python train.py --n_layer=15 --d_model=96 --n_head=3 --n_kv_head=1 --head_dim=32 --d_mlp=512 --vocab_size=1747 --activation="polyrelu" --norm="rmsnorm" --norm_place="peri" --norm_eps=1e-06 --positions="rope" --rope_base=10000.0 --rope_fraction=1.0 --qk_norm=true --attn_scale=0.225 --bias="none" --tie_embeddings=true --parallel_block=false --extras=["local attention windows", "capped logits"] --init="trunc" --init_std_qkv=0.0534 --init_std_o=0.00975 --init_std_up=0.0534 --init_std_down=0.00422 --optimizer="muon" --lr=0.0135 --beta1=0.95 --weight_decay=0.0062 --lr_head=0.00615 --warmup_steps=24 --schedule="wsd" --decay_fraction=0.654 --decay_shape="cos" --final_lr_fraction=0.0 --batch_tokens=8192 --seq_len=512 --doc_mask=true --train_tokens=100000000 --steps=12208 --dataset="wikipedia_en"
Each number is 128 + 32 x the weight over its row's rms, rounded and kept within 0 to 255. Layers, rows and columns count from 0. The size above them is the row's rms in percent of the matrix's.

# layer 11 MLP up, 512x96, rms 0.6, rows 78-113, columns 0-95
size [113 128 109  20 115  26  85 123 105 114 115  30  15  20  32  20 114  13 122 114 121 124 127 111  92  96 127 118  11 112  16 126 117 121 125 130]
[[128 107 127 109 115  38 163 167 137 117 134 111 133 107 100 169 144 124  96 123 112 122 127  58 174  96  79 107 124 183 123 170 150 121 101  87 166 138 147  86  77 112 117 149 125 105 146 197  53  92 129 109 143 155 176 147 128 140 146  98 152 157 130 103 183 101 143 121 166 180  83 137 123 146  95 145 128 195 116 188 111 153 119 117 102 142  83 108 134 127 153  49 130  83 167 153]
 [145 118 115  89 182 100 198 150 104 134 137 135  82 165 110 183 107  54  72 116 112 125  95 119 139  93 204 139 103 144  98 101 124 124  87 110 119 106 117 169 134 162 110 120 120 152 199 108 166 120 166 113 133 178 138 109 109  46 129 128  93 186 159 114 138 152 114  96  71 181  93 118 135 143 163  92 142 103 156 175 142 160 159 150 107 141  73 119 119 124 110 136 129  83 170 167]
 [ 85  87 124 145  96 137 137 107 134 119 126 118 150 167 114  91 118 157 133 175 134 140 105 132 166 130 153 197 183 109 179 116 144 131 120 153 152 165  83 177 128 109 131  85 179 160 166 176  85 170  86  93 208 170 204 173 158 149 150 147 188  92 125 113  92 119 120 142 118 108 126 154 175 127 116  87 122  95 113 157 126 166 108 140 117 176 148 159 196  86 121  84 100 125 161 123]
 [153 112 127  73 111  71  91 166 154 167  73 108 132 146 108  77 125 105 132 121 122 101 144 117 136  75 142 131 107  96 126 108 129 116  84 105 140 101  96 138 155  87 188 133 135 118 138 161 115 120 104 200 169 117 124 158 137 129 173 128 132 186 144 116 135 102 124  83 168  48 148 129 129 165 154 143 126 122 138  83  83 142  76  75 190 162 126 171 108 135 129 189 142  55  65 173]
 [162 170 114 158 119 154 168 215 138  92 167 108 174 174 102 104 130 139 201  89 126 103 127 163 133 163 135 133 125  47 127  76 142 109 121 136 155 126 122 132 140 177 117  62 119 107  80  68  88 120 159 195 125 117 133 171  73 109 147 152  61 114 130 134 169  88 135 174 153 120  79 139  96 127 101 112 150 138 121 139 156 105 135  89 105 133 144 110 140 147 103 136 107 200 104 111]
 [185 151 137 175  96  78 144  29 125 130 128 133 130  92  14 101 108 104 135 161 150 127 169 158  95  95 166 142 111 186 102 144 129  58 139  90  99 109 146  87 131 155  90 130 134 115 123 118 149 163  85 146 113 142 135 152 152 125 156 119 100 110 108 108 183 105 131 130 164 172  82 139 118 144 175 150 158 103 128  90  94 170 158 122  99 160 109 126 110 128  93 166 133 127  59 103]
 [168 190 106  95 150  93 106 170 145 163  74 116  87 130 120  50 176 150 129 102 133 118 116 142 124 161  97 102 160 152 139  97  95 136  78 120  98 113 101 205 175 165  34 122 118  67 159 151  66 170 149 111 179 143 106 150 103 159 107 121 116 128 202 118  88 134 174 125 178 134 130 117 186 115 136 106 110 130 120 135 126 124 122 167 125 139 115 160 148 111  99 112 156  89 130 149]
 [110 133 113 214 151 136 172 135 141 159  73  83 153 162 145 131 162 106 143 109 136 148 122 147 165 161 126 139 157 127  93 108 119 158 140 169  97 101 116  98  51 145 139 124 169 122 129 124  85 106 108 132 111 188  87  55 134 134 152  66 106  80 151 103 114 178 100 128 110 120 195 126 150  73 117 126  94 151  33 176 129 142 108 111 118 123 148 100 151 106 124  71  97 172 124  91]
 [128 183 124 157 129 130 153  97  69 108 100 146 152 180 116 115 100 211 100 115 107 116  90 173  93 162  92 119 127 159 127 140  96  81  91  63 139 169 135 137 115  66 134 154 155  78 110 140 123 118 112  68 149 143 131 151 104 160  62 101 124 117 144 149 111 181 157 144 140 147 107 108 117 144  68 120  88  97 145 131  65  95 144 116 114 181 107 139 152  63 151 163 164  84  95 181]
 [174 122  95 145 111  82 125 143  91 191  46  38 152  89 145  93 126 138 151 140 108 120 106 172 142 113 129 126  95 121 171 160 130 134 115 114  79 136  99 128 197  87 152 110 133 181 148 162 178 162 155 204 119 112 152 147 162 110  63  60 107 131 142 144  93 101 100 150  92 106 167 133 131 123 122 117 132  90 119 156 138 179  89 131 116 149 147 114 165 148 102 153  76 111  91 114]
 [103 156 116 108 111 129 130 129  85 136 131 148 116 124 147  99 115 158 150 112 103 138  88 166  98  68  46 169 111 119  86  77  98 100 144 109 155 201 194 146 137 121 102 143 154 115 172 114 153 155  92 174 164 129 214 105 112 114 106 137 122  75 107 159 132 121  72 102  74 172 171 155 154 113 142 119 171 130  83 122  93 164 128 114 126  71 108 152 161 171 132 176  67 123 130 146]
 [143 100 185 107 175 133  93 117 119  96 134 117  99  57  87  81  99  97  75 122 156 158 108 116 101 159 148 117 102 103 116 106 133  81 137 147 192 154 149 128 188 114 133  82 135 151 157 115 110 102 129 115 142 144 166 114 113 103 144  78 114 144 102 132 136 119 176 150  66 100 170  91  96  81  74 120 175  81 147 132 123 106 105 136 157 104 170 197 170 113  58  53 162 145 126 119]
 [173 141 129 112 173 139 129  49 136 118  96 115 124 131 123 119  97  67 180 104 169 133 178  84 178 150 124 124 146  97 141 119 174 152 145 142 135 153 119  89  96 144  95 139 100 100 106 181 156 107  99 140  78 130  64 122  95 159 120 166  98 129 187 110 122 108 105 122 133 138 149  99  98  64  98 135  90 162 133 152 172 198 138 121 158  59 115 135  64 135 121 155 202 119 138 175]
 [ 64 178 132  99 155  95 140 131  81 141 121  72  94 121 111 115 152 100 121 136 108 166 144 122 172  66 130 141 114 131  98 134 152 130 139 133 133  87  95 128 194 150 161 137 140  57  90 129 131  90 146 177 117 159 100 169 121 102 120 159 169 128 207 133 165 111 173 164  98 148 155 139 114 158 133  78 196  77 156 142 177  88 193 144  93  93  97 135 148 124 139 114 191  87 131 138]
 [183 151 123 105 111 167  79  78 116 156 142 146 185 102 157 106  89 144 102  98 150 188 136 140 107 136 129 172  78 138 236  31 130 152 137 153 129  98 176 133 103 145 145 138 114 113 132 112  80 128 151 129 132 124 131  90  99 170  99 118  83 129 161 107 128 117 124 170 158 165 108  73 129 150  74 126 149 140 117 129 190 163 130  88 132  91  99 114  82 147 148 139 123 105 199 122]
 [110 112 189 107 144 167 118 159 135 123 170 106 148 125  98  93 141 111 140  79 142 186 154  95 138 113 131 152 162 144  93 148 144 136 122 198 114  81 174 134  89 149 148  79 119 136  62 153 129  94 131 180 141 183  84 152  87 127 114 113 153  91 152 138  66 131 150 176 179 100 149 125 147 118  64  95 115 115 128 114 147 136 124  37 130  38 172 162  82 144 151 125 131 108 134 135]
 [151 195 102 100  63 127 160 142 170 118 123 137 143 163 183 152 140 110 146 162 159 163 127 168 116 161 166 171  96  98 169  81 157  87 166 105  84  92 142 150 179 145  34 169 120  75 107 139 181 104 130 146  56 129 154  80 137 153 110  88  98 115 145  82 152 169 140 147 130 151 123 133 105  94 176 104  89 125 152  97 149 110 195 132 112 134 126 148 147 134 121 177 120 134 113 117]
 [141  96 154 109 111 215 118 123  72 114 127 149 164 148 143 135 107 152 149  85 114  87  81 177 188 160  65 152 130 158 120 172 140 110 103 125 151 110 140 138 156 146  82 184 114 170 105 182 151  71 141 144 143 155 107 172 131 179  98 164 114 135 121 157  74 166 129  59 151 146 154 136 152 140 138 123 142 159 159 123 207 134 164 123 133  73 158 140 110 128 112 145 165  80 142  76]
 [124 123 147 122 186 118  97 200  57 100 141 129 195 100 117 153 177 161 120 134 148 152 102 138 115 153 157 121 109 213 102 146 186 162  75 102  81 100 130  72 177 103 135 155 186 111 151 179 149 110 147 148 133 135 109 120 144 193  95 164 130 149  80 166 130 112 109 146 117 165 104 129 103  78 105 115 136 116 129 125 112 169 113  94 125 140  73  96  54 112 160 126 159 107 146 133]
 [149 160  86 154 140 151 121 129  53 179 122 117 148 150  96  98 162 119 160 108 136 119 167 184 155 169 166 134  59 112 145  98 134 177 127 134 144 133 135 131 190 130 101 190  86 129  64 162 134 153  56 115 136 153 127 111 206 137 132  94 161 126 135 145  63 156 102 122 175 136 124 180  95 101 134 141 136 144  76 139 105 161 129  99 138 154 123  98  92 154 156 102 190 177 100 114]
 [ 84 112 137 134 126 175 105 114 108  53 107 130  86  73 119  93  96 100 129 188 154 148 133 160 141 150  95 113 159 141 115 100 163 137 142 155 118 141 146 180 136 148 150 126  46 158 145 111 125 165 105 139 123 108 183 116 102 175 165 182 169 118  90 154 153 135 127 100 117  53 209 142 157 111 102 120 156 144 179 132 151 123  42 110 134  86 112 193 153 153 140  92 138 121 106 112]
 [ 79 113 136 190 134 153 127  80 150 142 138  82 105 143 143 109 109 106 136 169 134 129  91 120 141  55 157 135 124 194  97 122  98 138 147 134 134 150 107  94 115 173 168 128 140 118 105 181 165  86 132 120 118 110  53 200 130 123 124 183 124 111 134 121 145 158 111 170  66   1 103 162 130  81 102 112 124 103 140 136 100 131 141 133 122 134 114 148 102 138 113  66 110 190 141 130]
 [ 88 115  88 104  38 124 135 118  68 154 102 156 127 120 133 130 157 135 145 106 128  58 131 151 113 144 151 175 121 109  77 147  89 110  42 110 118  97 172 177 141  69 128 185 133  62 132 186 147 150 126 137 164 129 131 118 106 157 136 108 147  97 136 120 116 117 103 192 132 157 127 137 148 108 140  96 161 105 101 153 133  84 120 130 106  54 126  53 161  93 141 112  99  95  88 156]
 [143 149 107 161 121 131 150 185 206  87 146 118 171 139 103 108 150 121 130  47 142 183  95 157  66 193 133 155 144  96 152  59 151 179 116 170 153 142 152 167  93  95 140 112 142 189 164 173  81 146 147 138 107 122  89 132  87 140 165 143  76 139 153 139 147 164  97 137 160 151 143 175 105 133 123 102 181 153  82 112 122  76 134 139  73 150 122 149 144 132 103 168 116 117 126 128]
 [165 132 133  97  89 140 139 110 114 125 114 129 143 159 128  93 170 104  84 124  95 115 144  91 119 116 145 137 168 133 126 116 147 123 149 173 110 101 183  46 133  66 208 127 171 126 111 155 176 149 128 127  93 140 106 175 127 159  68 116 110 131 144 142  95 133 144  70 117  76 120 134 132 188 147  56 176  72 138  90 116 192 128 148 122 142 168 133  78 142 134  82 183 173 168 105]
 [105 123 145 112 192  58  74 140  66  94 162 198 109 109 184 128 112 119 140 102 117 117 113 122 142 169 111 133 153  87 115 106 123 132 182 141 134 163 139 110 103  81  89 144  71 124 116 109 133 138 162 114 144  70 161 133 112 125  72  84 120 119 132 138  62 107 154 140 134  66 124 159 128 173 119  95  60 116 147  87  99  87 127 133  56  61 132 157  82 137 116 114 124  84 114 141]
 [136  76  91 190  95 134 123 160 130 149 148 126 120 138 148 131 140 196 137 159  84  99 126 109  98  95  94  77 132  81 152 161 151 137  82 100  93 113 151  82  95 134 203 177  97 105 139 134 124 152 168 125 214 114  81 150 151 123 116 161 144 128  51  95  98  88 130 112 118 186 109 119 130 132 116 138 114  92 160 188 157 112 119 122 131  75 145 104  77 141 195  85 127 157 134 136]
 [ 77 119 113 151 113 139 128 106 155 150  85 131 125 117 131 110 147 143 128  70  82 111 129 122 171  61  73 130 121 174 118 186 176 162 111 176 153 186 198 121 147 154 133 147 159 136 125 188 135 103 119 153 195  79 124  90 125 134 147 143 154  84 110 184 146 135 114 111 107 110  95 170 154 143 182 179 141 175 148 111 151  92 131 163 181 185 123 103  79 159 103 137 161 164 157 104]
 [180  45 108  97 143 108 101 152 103 186 135 120 168 149 151  89 148 132 101 138  77  98 141 135 164  77 117 138 163  94 121 114 125 124 125  96  90 145 153 110 100 111  92  97 128 108 109 140  88 129 106 140 113 182 131  82 177 152 150 176 137 153  70 153 129 110 115  55 120  98 162 157 161 165 127 132 126  54  86  94 156 137 146 158  95 169 170 166 146 190 138 129 103 125 200 168]
 [ 84 142 120 174 121  87 171 138 133 107 105  79 123  93  78  79 109 107 153  81 182 105  96 131  99 111 150 176  87 142 156 173 146  80 122 136  77 118 193 175 190 128 163 108  97 115 139 160  81 111 109 175 143 112 132  67 140 118 143  80 129 132 123 115  59 103 143 163 121 169 162 113 178 125 143 141 111 149 184 121 102 128 114 117 122 116  94 142 107 151  92  84 199 179 109 100]
 [145 162 160 110 131 183 120  83 114 110 190  94 137 152 136  45 121 146 122 110 161 151 151 131 187 111 155 111 179 162 138  60 105 142 134 114 105 108  98 166  95 164 143  75  86 121 134 135 118 152 130 129 143 153 120 136 103  84 117 100 156 101 123 164  92  38 180 163 126 168 124 114 192  93 135 100  96  86 134 135 113 117 125  75 144  83 107 196 171 146 140 147 142 122 186 105]
 [132 126 126 122  77 103 138  98 112 155 106 108 168 172 118 136 135 175 120  74 190 143 105  77 142 113 162 151 140 176 108  71 169 132 142 109 157 128 130  94 128 168  66 144 180 160 114  70 102 148 115 177 128 138 137 124 108 184  94 139 135 161  96 139 162  64  93 108 162  94 152 132 166 168 138 125 157 140 112 185 144 168  99 115  99 125  78 209 148 166 168 105  72 104  87 133]
 [153  81 141 124  80 179 173 113 111  96 204  93 204  76 112  95  76 150 105  91  56 189 136 156 114 162 103 158 110 160 157  85 187 109  96 100 112 145 139 117 104 101 139 134 125 122 120 130 128 166 138 143 118 127 117 110 148 163  76 168 116 152 155 161 148 132  65  68 141 104 136  82 121 106  87 124  62 160 126 103 134  95  79  90 124 108 134 128 108 127  92 119  89  98 125 110]
 [102 138 113 151 126 142 146 100  56 136 135  89  97 191  82 130 119 136 107 211 103 107  97  73 115 126 135 114 149 129 113 131 221 122 122 127  81 150  63 117 153 122 117  99 149 175 117 112 190 131 126 135 171 177 160 136 150 151 102 163 136 159  56 126  90 195 102  74 125 200 155 143 133 131 174 133 120 121 137  78 145 139 129 135 151 165 126 139 154 126 138 136 141 176  85  93]
 [163 135 184  87 149 178 131  83  86 171 153 147 111 101 175 134  97 142 121 127 142 130 160 130 192 129 150 170  86  47  76 206  80 162 104 128 102  83 125 126 180 119 211 152 130 169  91 112 103 154 151 132 172  84 128 117 147 137 145 132  93 107  99 121 147 120 147 128 168 126 152 159 126 115 100 148  91 107  94 104 118 146 129 146 120 159 178 103 167 150 116 168  49 129 132 152]
 [134 171 140 193 151 124 164 107  95 109 108 138 178 125 108 179 105 134 163  68 172 170 154 112 141  95 143 147 130 114  66 131 122  76 178 137 122 137 140 114  99 122  68 178 147 143 114 127  90 101 139 125 130 165 175  83  92 137 117  73 124 119 137 130 147 116 107  75  92  90 157  87  97  89 160 181 169 111 120 139 127 149 101 143 156 126 118  94 190 176  75 142 166  40  99 126]]
# layer 11 MLP down (transposed), 512x96, rms 0.255, rows 78-113, columns 0-95
size [105 115 114  18 106  23  69 113 113 129 111  36  14  24  31  21 101  11 127 127 112 118 124 119  85 103 171 115   9 115  16 118 108 123 115 108]
[[119 173 122 179  98 136 114 112 101  92 133 157 163 172  89 131 148 115  90 193 178 109 141 100 182  55  92  96 145 153 175 108 198 119 125  86 140  95 109 127 136 122  69  98 104 139 146 122 154  97 102 150  85 122 148  94 170 140 144 133 157  83 110 143 128  39  87 152 164 154 104 106  59 111 125 137  70 118  81 149 107 121 151 106 118 179  93 121 109 171 124 118  89 126 103 145]
 [116 138 167 111 119 137 100 121 106 158 124 132 135 140  67 127 128 108 125 104  69 117 140 147 166 147 143 129 138 137 101 110  96 207 212 123 118 146  80 130 134 161 157 114 109 146 134 190 133 160 146  95 130  68  92  95 174  79 100 120  93 133 111  79  99  78 129 112 150 124  82  75 129 123 188 138  80 141  93 101 121 164 131  64 145 122  81 164 154  85 197 179  78 148 148 144]
 [186 121  87  95  55  99 107 128 174 125 101 132 100 168 101 115 102 119 130 117 148 161 126  79 141 124 109 176 124 167 175  75 137  86  86 145 177 142 190 192 121 124 112 157 188 108 134 152  85 162 128 189 133  62 140 114 197 120 121 174 110 159 180 118 156 138 157 143 171 138 116 172 134 143 161 139  84 100  71 182 156 136 128 141 107 155 151 124 111 140 116  93 156 107 137 119]
 [145 115 106 121  96 115 102 156  99 125 120 143  89  70 136 122 133 123 143 131  47  80 197  82 159 134 122 148 133 119 153 186 184 148 111 120 144  97 124 180 153  73  26 139 199 127  67 117  92 125 178 117 133 113 124 170 154 125 124  87 142 112 189 135  94 133 130 121 117 128 117 132 117  72 163 103  85  78 120 144 180  96 109 140 131 175 143 131 130 130 174 149 121 107 119 177]
 [170 149  60 138 102  85 123 111 125 167  88 127 116 145 109  86  85 131 165  78 104 121 103  82 100 185 109 238 126 110 130 134 153 159 132 111  86 104 180 122  39 144 120 130 137 132 119  78 101 140 168 194 117 116 118 128  84 144 129 111 104  98 160 173 186 155 178 103 147 134 132 137 128 127 109 107 130  85  96 117 150 169 113 122 147  76 153 127 106  75 145 137 136  87 160 101]
 [ 87 165 110 119 133 110 115 166 120  93  95 169 101 119 181 141 128 178  65 145 111 141 152 116 166  92  92  96 140 100 110 152 106 142 123 173 181 139 105 157 131 146 142 101 110 146  69  93 154  90 121 148 124 145 170 132  59  51 193 141 146 139 166 164 118 173 145 133  94  75  98 116  73 157 111 139  76  59 108 150 174 111 109 110 164 182 167 133 116  73 142 153 129 122 151 137]
 [ 75 120 162 101 122 151 136 111 121 116  97 158 139  64 133 140 131 216  68 125 145  98  82 107 164  96 138 170 156 153 146 149 112 172  77 168 138 123 112 171 152  92 134 158 134 142 129 112 202 157  93 154  97 175 144 140 147 164 134 113  85 135  72 157 141 144 132 137 189 132 108 120 146 162 198  99  87 153 115 155 100  86 151 135 131 135 136  89 169  87 136 147 129  79  75  63]
 [176 164 149 147 101 112 103 117 145 121  82  93  80 122 101 126 104 132 174  84  77 108 189 167 169 142 169 145  96 136 102 138 110  87  78 131 134 160 109 207 100 143 106 112 151 122 122 141 134 146 142 192 109 152 135 127 129 112 118 201 156 129 127 166 157 123 132 193  89 122 187 145 142 118 177  49 120 131 126 127  98 147  84 141  64 166 127 127 174  86 140  99 146 192  95 140]
 [132 147 205 130 126 135 147  72 114 122 167  96 114 130  82 108  87  78 104  87 116 113 135 117 150 134 124 194 116 148 116 137 127 103 123 119 166 120 182 127 165 172  97 125 128 214 113 175  94 155 131 121  98 137 160  90 190 112 145  67 111  94  67 136 130 133 139 166 111  52 154 117 118 159 149 128 139  88  79  71 134 170 127 119 128 139 127 176 111 103 143  42 121 105 157  99]
 [ 76 126 199 125 160 121 116 113 201  54 145 139 112 134 123 128 121  93 124 151  61 115  57 126 148 107 155 170 151 149  53 142 121 146 132 154 126 126 180 104  83 160 148  83  73 141 143 108 112 108 113 153  62 125 114 142 102 147 163 104 137 118 124 175 143  98 126 120 124 123 161 202 104  84 139 176 101 119 146 133 148 131 136  68 139 120  49 115 133 119 130 152 140 107 191 160]
 [146 123  92 139  85 124 190 148 114 125 140 131 113 145 134  88 126 104 115 165  72 170 165 157 128 109 124  97  91  61 128  88 123 129  90 102 163 132 118  97 123 119 155 149 169 147 134  91 151 114 230 114  69 105 135 130 132 112 117 141 125 188 105 114 148 128  81 120 116  94 155 117 137  22 182 157 108  89 122 164  94 118 184 163 111 133 160 129 106 123 142 110 199 171 110  86]
 [165 137   0 121 125 121 153 124 121 108 148 161 123  67 115 163  76 148 102 133 105 114 112 148 147 122 125 118 122 137 154 151 152 143 118 107 105 125  86  75 202 129  84  71 129 134  71 145 121  99 132 147 117 170 112 191 110  63 125 130 137 135 110  56 157 146 139 181  92  59 153  78 113 142  96 115 132 114  78 157 111 109 133 147 155 124 166 158 138 109 135 127 137 115 175 104]
 [106 138  67 123 128 124 128 119 128 127  97 186 129  89 167 171 127 146 121 107  97 154 156 104 119 141 133 143 119  88 146 149 152  92  76 146 123  57  99 178 133 127 138 178 117  81  88 177 120 157 141 127 128 156 145 146 133 190 101 199 122 141 174  90 120 164 171 184 175  94  96 127  82 145  83 112 144 114  84 140 187 129 139 102 172  82 117 161  69 131 126 147 176  75 111 180]
 [141 160 109 167 112 150  79 166 192 115  76 174 170  82 154 157  38 158 111 101 132 119 117  94 109 162  91 146 114 121 136 146 119 103 151 146 128 132 121  70 162  95 106 130 166 109  56 129 166 125 166  80 155 101 116 200 101 107 147 124 151 127 186 105 140 163 177 199  92 122 152 101 134  92  89 131 105 154 123 189 127 126 176 154 120 164 102 112 125 112 114 126 110  91 161 109]
 [ 87 125  27 150 178 153 142 112 168 115 133 193 130  88 164 175  76 133 106  87 135 169 177 118 147 161  94 191 116 146 180 123 120  79  82 156 103 122 123 171  95 154 107 103 114 139 110 149  93 126 138 125 121 123 160 149 124 155 154 168  81 126 139 115 149 191 181 122 143  92 116 127 124 100 152  87 117 141 108 142 168 184 144 103 149 126  68  86 137  56 118 166 127 102 142 110]
 [121  93  55 103 121 144 150  66 165 126 122 179 135  87 141  86 112 113  85 117 108 160 151  79 132 141 131 131 115 160 169 123 170  79 179 136 143 151 114 144 131  98 147 128 150  61  64 152 162 178 212 136 142 178 138 164 172 128 200 127 110 101  90 119 113 141 121 119 197 112 131 107 100 102  89 120 117  99 149 172 109 135  97 104 142  99  76 114 109  75 171 139  94 132 155 127]
 [ 81 139 188 114 171 107 141 135 117  82 102 156 101 103 161  88 142 151 151 179 113  95 141  61  72 100 106 188 131  70 140 123  85 110 185 142 114 112 110 105 178 114 215 145 136 130  54 170 179 118 143 127 126 151 129 127 111 123 169 117  84 156 128  66 158 147 113 142 129  94 193  86 152 131 142 123 129 131 146 108 120  90 106 174 106 162 151 128 122 101 157 164 100 156 126  75]
 [133 146  92 141 166  95 132 135 150 105 141 104 161 120 101 123 171 158 107 110 104 190 120  93  84 166 171 108 121 185 129 155 138 109 162 146 150 125 145 115 150 104 160  67 184 121  70 144  98 107 135 153 150 164 127  90 149 138 210 102 130 137 120 104 155 100 106 193 106 130 152 130 109  78  85 125 148 121 154 175 191 157  78 188 160  99  97 126 128  79 190  94 112 160 176  87]
 [173 136 195 141 108 161  95 148 126  90 144 120 141 121 179 130 130 140  81 153 179 143 163 135 135 142  74  83  79 169 127 115 131 111 111 140  90 172 174 158 137 145 171  92 110  79 144 155 148  79 105 142  86 175 125 198 115 180 120 161  97 147 125 183  70 135 157 100  36 159 161 177 155 152 111 106  96 172 168 144 109 162 116 108  99 103 148  97  84 120 122 128 115 146 112 129]
 [ 55 147  94 104 145 192 135 164 145 115 108 146 173 170 126 104 202 143 178  77 120  88 129 178 129 113  99 142  98 147 115 108 132 173 107  79 146 121 106  99 120 164 133 159  48 185  86 172 149 141  90  74  69 140 137 111 137 105 120 124 166 127 113 184 146 160  93 143 164 125 162 104  74  97 163 138 147  83 100 105 146 111 174  73 149 103 104 138 144 124 155 116 115 133 108 100]
 [111 115 155 133 119 115 173  69 133 115 168 102 124 216 109 113 124 162  50 135 101  79 139  99 139 184 171 157 124 171 175  94  99  62 157 168 117 174  84 143 120 135  99 143 129 115 184 122 114 147  97 141 110 126  63 105 149  49 131 144 152 147  90 129  98 157 135 159 124 148 179  81 134 159 126 153 140 156 176 169 140 120  96  86 109 143  87 149  92 139 153 135 122 103  81 129]
 [137 147 121 148 157  53  79 132 150 154 150 208  85 104 109 131  60 100 139 132 116 102  97 141 129  98 157 131  83 120 140 158 111 118 164  84 157 109 167  96 199 130 120 107 182 152  92 143 146 127 179 184 143  88 116  87  99 155 108 153 121 152  81 132 114 119 139 120  36 142 127 120 162 117  94 208 169 132 112 152 154 103 112 122 189 134 115 117 140 123 154 120  85 146  80 157]
 [103 148  95 122  86 162 150 112  75 146 149  33 178 112 167  82 144  95 138 137 145  73 146 159 155 137  39 107  75 159 105 141 125 166 153 121 128 205 123 166 164 102 139 125 127  96 133 152 146 174 139 145  69 149 138 154 200 116 134 134 155 101 133 104 153 147 129 164 146  59 149 149 170 123 128 142  76  90 103 104 156 127 119 135  65 140 174 104 102 151 125 135 112 127 155 124]
 [ 45  89  66 114 101 121 126 101 121 111 154  74 137 161 140  66 124 177 120 171 123 127 138 131  74 133 141 115 173 161 116  89 113 140 144  89 130 158 122  88 114 102 105 104 104 171 161  97  81  80 130 117 126 136 146 129  77 138 128  79 189 149 117 135 138  62 113 130 148 109  72 123  79 155  94 152 140 156 114 139 188 177 113 146 153 111 115 119  83  36 108 183 118 107 134 133]
 [120 112 128 167 155 105 126 174 147 152 136 116 143 170 154 102 151  81  83 170  97 164  46 103 102 138 152 139 135 145 120 142 158 166 127 119 138 159 108 110 154 164 151 153 127 106 135 126 143 154 123  34 124 156 105 172  74 127 109 138 158 131 129 152 135 157 141 112 106  95 199 149 205  87 147  97 116 151 133 137 123  87 128  80 161 141  72  85 109 153  81  96 105 142  69 216]
 [126 121 109 120 119 164 153  98 123  88 138  78 120 134 133 122  97 126  92 154  77 169 136  96 118  80 146 152 119 134 111 201 107 114  84 161 118 105 110 202 132  66 147 112 147 133 119 126 116 130 156 122  70 111 171 163 158  82 164  96 198  82 145 144  96 157  92  72  59 115 127 170 138 116 141 118 145  88 102 222  94  94 150 142 138 167 159 158 182 125 165 131 128 140  89 105]
 [202 109  96 165  94 146 146 154 147 146 124  76  85 184  93 116 147 175 159 105 105 106 118 123 106 109  83  53  91 107 161 137 158  45 146 141 105 127 126 139 159  81  91  93 120 150  98 127 154 117 185 160 117  97 151  62 167 145 118 161  89 119 125  97 108  99 141  91 127 136  82 129  80 134 120 229 128 169 138 105 147 150 103 125 110 114 142 126 113 120 159  91  77 146 149 139]
 [ 83 155 124 121  93 118 126  98 158 119 106 190 176 156 141 130 128 127 110 125 128  82 168 175  77  79 155 156 136 165 138 155  57 106 100 116 143 161 137 107 131 119 212 138 133 137 114 152 191 131 116 144  89  89 145  69  48 143 201 140 165  99 122 137 180 111 121 134  94 147 144 121 115 116  90  68 124 142 137 114 118 110 117 143 172  78 119  95 105  59 160 170 104 140 108 165]
 [133 118 146 166 175 134 116 136 109 100 184  67 128  83  73  91  78 110 143 113 100 123 181 173 151 155 129 148  60 101 128  70 115 169 183 103 147  68 177 121 166  76 117 129 134 171 132 129 143 129 155 117 154 110 141 162 146  98 114 134 114 218 174 100 107 161 140 152 178 124 103 105  87  97 165 145 105  99  83 107 155  94 137 127 107 138 176 109 122 130 117 177 172  94 133  92]
 [188 191  96 104 126 140 123 149 124 118 121 140 149  86 194  82 102  88 149 168 110 180 110  85 112 180 109 171 104 141 136 172 107 136 149  88 173 148 128 131 105 149 143 138  75 136 105  97 203 119 110 194 152 166 156  92 129 154 114  81 125 169 145 124 134 127  71 145 117 132  91  73 126  60 107 108 124  98 136 123  81 171 190 153 155 110  71 129 124 163 121 143  83 112 110 109]
 [100 140   0 117 109 202  86 151 136 135 150 180 128  81 125 108  96 154 123  86  92 155 115 114 177 144  89 110 119 170 142 130 106  99 195 113  94 102 153 141  79 104 125 158  76  69 113 162 149 145 113 145 111 135 180 163 122 113 133  79 125  88 144 126 107 146 143 125 176 106 127 113 103 125 103 119  96 173 123 148 171 133  81 183 115 138  91 116 136 106 113 138 103 102 191 136]
 [188 104  93 107 113 123 171  97 118 123 126 155 101 148 145 123 128 182 130  50 125 150 139  98 108 148 110 135  62 149 137 117 177 117 107 141 140  78 116 177 147 124 103 125  75 199  90  99 155 155 137 128 158 143 168 114 125 123 146 120 123 135  92  68 102 144 106 137  52 140 106 158 130 184 106 112 173 172 131 150 123 103 236 166 135  79 109 159 106 110  98 137 126 142 193 138]
 [109 116 190 130 146 126 157 161 177 152  96 164 162 141  91 147 161 114  94  90 105  88 169 103 145  99  55  87  98 196 138 158 113 118 176 124 175 100 135 121  90  95 111 128 151 161 126 139 129 189 115 134  85 112  95 113 189  77 157 162 182 131 148 112 153 143  95 179 132 120 124 147 143  85 140 155  89  74 143 127 100 105  84 194 105  81 142  97  64 138 116 143 110 136 165 141]
 [192  94 112 128 128 142  61 190  89 178 139 108 186 130  95 169 120  87 164 137 124  35 183 100  89 136 119  92 170 194 125  80  48 128 126 121 150 149 158 122 139 190 165 100 159 112 135  57 120 146 119 128 121 157 143 105 128 190  94 130 129 120 139 126 132 124 128  78 147 102 140 116 137 149  91 127 153 140 118 149 113 168 117 118 115  96 167 137  99 176 159 150 134 131 102  89]
 [101 121 168 116 153 131 125 169 145 110 126 193 111 127 153 159 108 165 105 150 115  92 170 115 157 120 174 105 162 141 184 160 116 108 124 169 178 162 107 104 137 138 158 223  80 113 115  85 145 129 192 123  90  85 120 117 148 186 122 146 150 170  59 101 128 111 104 201 129 103 123 134 159 125 149 115  87 151  88 207 111  83  71 166 128 136 158 115 136 119 132 150  90 145 119  91]
 [ 99 127 154 157 141 137 132 121  97  74 183  77 166 106 150 104 133 101 133 131 120 119 119 124 143  81 121 128 154  96 182  70 174  86 153 188  91 117 170 109 169 168  57 142 162 123  87 139 148  66 140  50 120 161 163 181  78 102  87  69 109 105  92 140 108 172 139 138 155 120 122  77 126 125 123 118  95 139 107 150  95 124 128 135  84  92 140 123 170 118  83  69 145 146 160 148]]